config.yaml
num_hidden_layers: 8
norm_eps: 1e-05
decay_fraction: 0.648
decay_shape: "linear"
Each number is 500 + 25 x the weight over its row's rms, rounded and kept within 0 to 999. Layers, rows and columns count from 0. Numbers have three digits each. The size before them is the row's rms in percent of the matrix's.

# layer 2 attention output (transposed), 256x224, rms 0.113, rows 66-94, columns 112-223
117:523490492501494489476499541517515487482474497479485483506492529506498483486465483466477503471465525499527507514476447503474535528476478525490539496500528482563498499495514491481484475526451505481464536519527458457559476522499470516487502580494540537520503492522501460458506503553521476477507506501501503493497526522456506520478428481461
108:498466519488534506504518455463497531493492531520503484503506481479463515519527510501475460548534470489476479469516551523478509492500477516466500546489503506506477520495476491477521495496482530473481488462499450440502496494499492458510508511506514466495489486445500457518526487491496485521540495537509489516499476450555465461495506521467
108:527496487501540446510477513506499466525465532481530491571496508485492479484538503464504530525501480504486490493507574524505490512485516499509509561471458527539538459527508445469525509460509521476485442516514490508484497496490488539533494487532508453504473474463496485519528487487497502484502533522479492498464488527498516447486496523494
119:476478504485490507481502484518505543551502513503528492472500505493511486492507532538488468486520489547522531490478504484518483512494498509509488473501522491492483493485486529527530469552493521509460504495504492492482469500505466483459484509502539456520531499511468535480495543509515484529512501490469502476523500486466482453530469536458
112:527490462491485500492497507460491513521568493461521497524494467480501490506533507510474470484472531536488501496468460499517406456484476525467524532482492492479469476499502472477540512502460511510513526521474493483454493487477470503468491528497485482472510472483500466476489483516526519487529501522501501514501495475516486468501498524513
120:523476523506526512519513558514496512507474539547493517502525511493550526506433476495511478485476478539486532508504515501454485531483501510475539434486527473519490494543494499527556510478496534487494459521480487506534555513487486519460498447475503518524528508513497474483549520503543479512477494486555491496520507516523513561528493482490
125:507470492519470510465561475499482518484480462483472489459469520489556509509491473483524476496520491478491512466508475518501470531480508489507495432446516487502517509515489510569489478481464514478534532534526492499503480490488474533502523506484490516503532493490536538486497520534477505545479470490513532546497493527508449490430481425457
102:434505515489533523476490525503479497507487483513472498444509480507484528515450507487492508477497443506524524519551503460495529486516527526473506487532538519484509493480474533530511474519482507497496498520506478485496485488498523511486503453465419517512531489531525491506507475490483484541503466520513514508487489437581496500477493495472
115:497496497503483514480526516546499461487520511455504502475489488463487473479513500533523470482511526520493499471502560512505467481481520493492477501495490455483538517513463503522535468481458497482499541487489489521518511495472515496514506472532483443518534460442455539503502552485509542478525501505472477511461499481501493436478519490517
114:495496490518511529472512493539509476505532484482477478416457466456486496530500512546526502462530483489492508441535501499508498474503501489526469496507497503492513532517550500491498506471503496496509517499535448534499487492539511491516527484508450477467522476450506516472467523477504514502549504483515499553474455478538473485498511496528
106:511504498508546480468545510521542491514487499552495542514499490499518569513467501492504485468487526434552525509477463508529493507510466455513526525452508476479489497509486507457506464490485508513469513484505536528470555522491500480496497493491510481527494473510534492561520495518496491487518517522491497448515501504503468521532568512488
128:521471543494518529520465498539485525476499513500523520536517516526497503495504482504495464513518483529501500495478470503508558511484516493433548502479492525497543486524489483489519512480510507497511511505483453484536491508525506508531502489478476472464489500488503459509499487526503474502506504527506502497503505511533518557497461530497
118:483489495491477491512477488496484519487510504491487465425461464499514502523491536467516527521492474507496538471532530481491496490526477515508474456496472509489558520528501490500508516486510502493498461511449484520490460496491486489473484466518525464528501487506482509510495521490509523529551515513556554516491448427546500512486497503483
118:502550554513544446502493500467484491523552497487515507459511467514492518500483518560503457507494503466511498529513519516504466546519566513451478522505527441498499492461477536479518506504507461517464482485496493522474491510506483465531478491488497470517484458505518531528518528462474492483515519527456484514485508514528491523501512544492
135:486492495533478488529499491481532522503547505504465478486484548491535466510467483484532485497517492503498449474512460499558509529477472505508535515504511533536510552517515439490490484497506546503530493509529508548479513519506506541523504516499498540507529497535470488511506541550491496501546507497514491482446511503504508508491485503474
116:528505499478454543494530522505469474471483477515510530494533504508487447513452440506508474462523530476520520520473502444510517477490526496513514490504507437470481485497472586493536467505481471489515532484494495486496500537496503439518485488490515490477498506481530556530486508490513497523496506489493501492499498522482466508484498471499
110:480529489512489480497507504469469484504495535502520487485540530514511466524482502494502512534522471496528485498521518452518537535492514487548494478515464490510500470547500500514510478527537517497529482492482564461458495493497511582489489474505501486506515477481479529500493461484469466505520508508523471495495462452510499479523487574475
114:515472509488536487527554495440512523522501537492520453509487524519495474507475524459495454529504494520526472504493475480483540496469503484504485516489490456567516467499507455504494485463502532510477510500512526467478560499505468569437473524476504493487502505493471521520545505551465501503508499491495519488486510483493492496517512488479
102:555464479522526500518534480482519513520496452524533456511524506496501501462485482472503453486452514498521525480466510440547454464497526483499511507475487481533524472502518449522512529514541509520493492553536514486542529493460490504481490517499560470493502504489468511515492531516511520520498525506485525470512539489457469498486524483512
121:483518498488477537522479506475522481518488521473494462493508508488479507491461454500495520479515484501485486479517526483489534483438426523513505547509468521572481504464478483489472491492486503465525483478503506496523511501549573530519485536508500527508489513487529471508474503522484475463546486509509495475501502525541464477493505463479
140:466514491482528477494494533488518467513450478489496483465503493490484493501458496516526465516478435476483503518533483476516460509489521488555503475522454499541463505483518507515512523521494519479506492490518549526525462499470488571462514484435460547479533466520481490499532515514479505474455479465503464508480507513517514498527496501507
115:479461469500461544479440478545494514474511476566482511475509506504468500540495476496453485510506493531466526538462478498488450539499475483508508547500526509449490530498484496522495475489521518544517521518511466477443464490536527527542487481499531511513487493506529437549492487510528504520524472499487470461478532510531457527495499468499
122:494501500535474494455518500491529509485517528435473523469524472534530518554525550499464503490497477467523497500505486540483524517508461487519471523473477484517482535500507471480509507471508486534528504482494532501478487491477492465482486517517506496475506476528526517517468483531508520451485478513528535512514457506539521537495503488475
099:526467524520522491484517457488532505459517505535513496465520527497539488516511486436523444511512494498496476499493491511467540517499539492469484533494535475534528519504498422495474514500532465474504523513517493464522516498545510499525497506523476461453519514496491520473506498493494482471496505461509524477497527506537504530486519503480
113:485470490516491557535497496485489509489516492506488534536529492516539506534522503508537514461532555513524490500460529524486502501481445490534497467496503508422483521514477526501515488478478494496506528500486490514497513484478502505534499483515476486514511519531533503529473481544538509490456484466495557534458547519502481502509530558502
108:499515500490519525472503536501439514483483504517513479537494498509521510473475546473520512505496483512555516488513517468524503517483499486515505482490519505472513481456527511469535529507530499491483481489493520448521495503466502523488504476557450478507498492527516575537506490559512482471470487511491541464482515456514494525498502539476
117:507497527525491513489504564497494519498493500511490496516475507484522501463447486497521511504546504544514508505513518545505586516465491502496506510510477521515560489503503447490464478457517494473530517512456478526564520517531504524517484505529519504497494492488554516481526485482482515495554494521491494501480499501527491508487513491527
116:500483462506492489499482509513510516488485484560486458501456514487505533446469536493492476524491495458463493488509510507534505500471525494547483512470503520485523521452495475546482520502516513487484517507504531511491453517485526547515522553530505516485507476501512482473470572491476498450504490525464494487468482514506479435461486470492
118:513527512496531532542524507494494549484516515472492501517532484527483476475537516476502481518492510535540519522479524497532547492515518506479504497531505504490490489430506479510512556540510474508503488503504504521508482517485478483489487483512442485463513494528521505547507482533524508500490488490506539474487529504553496550538498565518
# layer 2 attention value, 256x224, rms 0.127, rows 67-95, columns 112-223
109:488522423508517470478519513522496475564499503502454476533432513519559523519491463479516537534466511503495518511552481488512517497497502521507504513489485487508501514564513494524469477510516525507499539540470493497485471549512509478460495504507522543473481537534512500493475493496509535501491513470497517488480523477501479476459481518493
105:496493488491504503482485528507501497510532462492532487517448500521494504492497474515492493503521492470567497555545474486535526508520493499503488475499544523517545553549482493517451490527470523506474538534470472469550501537479459518472489501535493514464560513503471489512480524526487531532482472469510491499479487495497494485489472478481
111:483514467510500512519479504507503561496500503492485523510512471445480525517514494460527481463545472488513504502480490502492515473498510469438543510463503504494488478473527509503503487458519446527514507493504503485518520509477513528546492462489506512483487528512504482458478515458527463473467475506460495518530515502529552542458512486495
111:470478489548476500487509503500496509545476506498508471492458518517492519498490491513535467564492469484514474447489481490493512514517459489493507514485509479503505528529497474546513495556490538520503535483461508511499481523567496474493463499452505503513476525516515519545477505524517480494548500490507516506513517486487481468493512487487
106:474474533474519502519446462503524535500506510503517507523492522496496478530543485504489478483540538483497492506541531522482541509512510524516477523523473535509478517437506493465517546487544482484497523466520494501462498469486523486451492517534526501499458500519468499519502484545484531477505500487473534528506513500498494524476477452444
114:477546492479510506527484493498509510500479528534508506524493496459467506473499522502507504512474526529493470476504525485504482477451498455498470498513470505515501473469496492447504500484518493530490495470483511554517518547518486528486532511497475468486461498527488483508425465483496467487516526523484487505496534463524487496514486526566
102:507544485454490448471513478469552513497498521488435510504486498487527488494529490510504493515505559497485495521509490534506514524478486512534492515508460462470479530466485455488488486501530475472496549500513532558536504474555521470488484523535546511529487547492494499472463512491536483451536531454485491500511528506456501517506539497505
115:506511487495503501466511508508519593547489481527525482508514536500463502484454525474500528506474470499505443521505465460571493480476470458475473473464478528502472504499512510508509529516511484531510441535489496487508494506459488548491506471497480551481515517530512502464487503492503487526528485496516494503517497541487514512527522465488
109:502542517488522449465545501498471523509497506516509481550524556515485518488504536499487499532506454527492453496509507482517510487452499496493480483487451520517509493501462467494488517500481498510509474514480489524499504502491477495492500464512503564513505537501533485460504477522504486477533571506558500500464538554472466502517467488536
103:486468506469455519517469505467503521495473522512456473529484446529479472481523540528484469544449497531491443487535479505457483495491503526510523511545504504500459502525484511520528479529518522487542463494486487520501500520510513435504489509510461528506488525499459498502527453497521509506515491431508490515522515506509533490505521493500
128:514519507508522467475553487498531527508506467449550479458472520482500500503513448496496532468517560486492547515519529550502519516492512528543444503461519490491530493508514494478517495487517441509465542501476493450444484502500465495500483482501523491480472475506514510494483513476478529521467543476498543494475486479513456477481517522449
110:474527493519515493502537519497553531527519495508469528498536536566514501471528425503497487472525497461501502508506515493495488497497517515496464511477477513519507503487488500498445502522526492514519523480520481490482527445562480524523488504502497538479522495470496464482455487500485524472498521571497506502498515501437514493521469485532
119:530458498511450529510530526486508527501482501512479498499536436512468504494497473447500500508477484498483473507524521486526517506559465465521536454472472519481511495552535509512467500506477475526506458521532494478498532522495563533499557480518498532507528498508537494475524486462517484452498490502509507444527492496501533505503546464511
131:480476552483474492487506495479514500492479512509500508529524501525487570543518474540524470504548499477518536456509506557483487514505498498495474523504507488511504475513480508496489457509493501470467489472490509460533512532532518535507520474490475431495533503513532500522447476520488540470467524485466491498501525492513477486495454490510
105:465494515459512475479496473489516510483507516518505513494435495491496463494512545492504533481450491513504499450532514528506473494504474447480495496490534533465506492531516480513476507499479472471500479497482487488512496503487472539494536473505533465524481572497515482458509500494497486495507527515476445489518507499506542521548510559483
117:497534501515514511485492498511535518504486495487545511530510473522522512517539502502467500458509508493550538564518479538500510468485474493467482517474500491473519525461492515478477489473500500494470533475495476453549485522446500462528490494471516496477508510519525489471522491493496544460512528514475495465528499505459496499479486470468
107:479468532533503509486479460562486494501469481507458483509504472524516522510495468499501502489496524511474531509477500499467504486498483492498522494492499512505509469535508568525473540471458559467520480477506486515467478584495534474506473522518445471458475476560480457494472529496510544501488510492502493467470517520527471490453514510502
103:465494512547473503512469494505525538453505503501484506490490489519508491503560511529519515494512514478541479483471502500501499497468492447515448508525465510514503500480490531535504492482469491473502474469489488499457500503542505484510478459502505485499494481536469517476447504463490529527493536557491515535523484495507541479500451484509
119:506463540501511479546526470509483466514510503491506477532475522534560520553489504520523480508431494496505544509522467545509501495536522514487522520514545457511551487523488499510505477533486554475508511483498499511462509514496530515474492515514527481508490522533492514515485489506471562510516507408495486467469489472467507517492495500509
139:542552559438467551480462503495537495515518526514518490528514514486488564521522527505502456504548508501485446561477513536471509520504480486474469482515488472490503528460518463511477522502511521512510497503520474516466491471495509498533519509530498476539462508472455520526493491485485474493518480511505513479467491499484482521485505480507
112:485507518510514461511539499475499491484500529478497506449494491477516531503515501461521525526485511497467547401555507498521532519523521541534498466490500490500525488493492511483507466478491488488508498510481523497567530453505520497439547511520463490481486494496479500486519497496520498509467524488484513517519490514479473457533500554485
118:521469468489477529485500521500481464495476487553487515511479442527517480476519474510497452487473470496483504466521492507494484491492470550486531490528527487516483521515453535485458463527486484487477472497512488552456511554522507497484485529495477501511495500523503483487494502508467473485546503483513512504474568478475465460504533482531
099:499521516522499499515498497506492498514491473515514501554522472543472514482524469521479541512473521491542504485514529492526521502477446509520466514484509556466500486520502560488492489491486478511442458522466488483477483553475492502454505487502533510479477496531545495491489511524484515569510558502506497480482491491525490473477507506499
113:487507539463526458493489488535524458513508525514479510495485499497452536466532516512508518478514437488487473491567458496497504513479515498488535539514550505510502499466457473467519464484505522487526484503483508460531527515473495467469490546477518494494476505510531511498502519532497442496493499489481466506500482462497454486492525489507
110:438515466496513509521534489554550499518472519477491513475498488489488490510553485501472466481471460534511449544481505486481505512476453514551532501528516453515491495459478501455483476537492487518524512499533470553491523485570516466512507536475515503508516516514480480481478509480496483512488495498535506530527514521464530489525509506532
107:492474524460508452535543450500496491501489487471478481482514529520525527504501502544476474507472545529518472531549521465496469503514507540495505537486492508509471504500457500518531497520487528491453476498505502481520503497519507530519471515507507510521530509502466471499459473518489538506471515459489515466440424499489510519497491474506
107:508530496505468537527496507453498526519474530489541499517548478485498530488520484504507504508525442539510446530492478492483487504455518469466503507519463436517511502491551504454479479512494477560523468530492491488477531500459511478499512470467493509532544493512490526472485460480500498523539477493491524515529497529512542522501457504547
116:488479507484492467465497486540548459492504507462440477490457489493493529484499447545526502476545521469517481507528502493516469494504533495564506502494530495483510497554477482507478477469497472451491520504503523469499505457581507496497518501499503477520501522480527509495478491496483488502490516503516520502468500499505520466541545448483
117:511526514482530478496513484513467521505494482505482500478525492484510503490467497479482517499510505546462482459478525481484489519485483515570473525492454495501467477513501472499508507465537509497546464516560506550566467512502500489509524526503539482505514491512528488506490496474545458490469482504517495481468452500529481483516484515550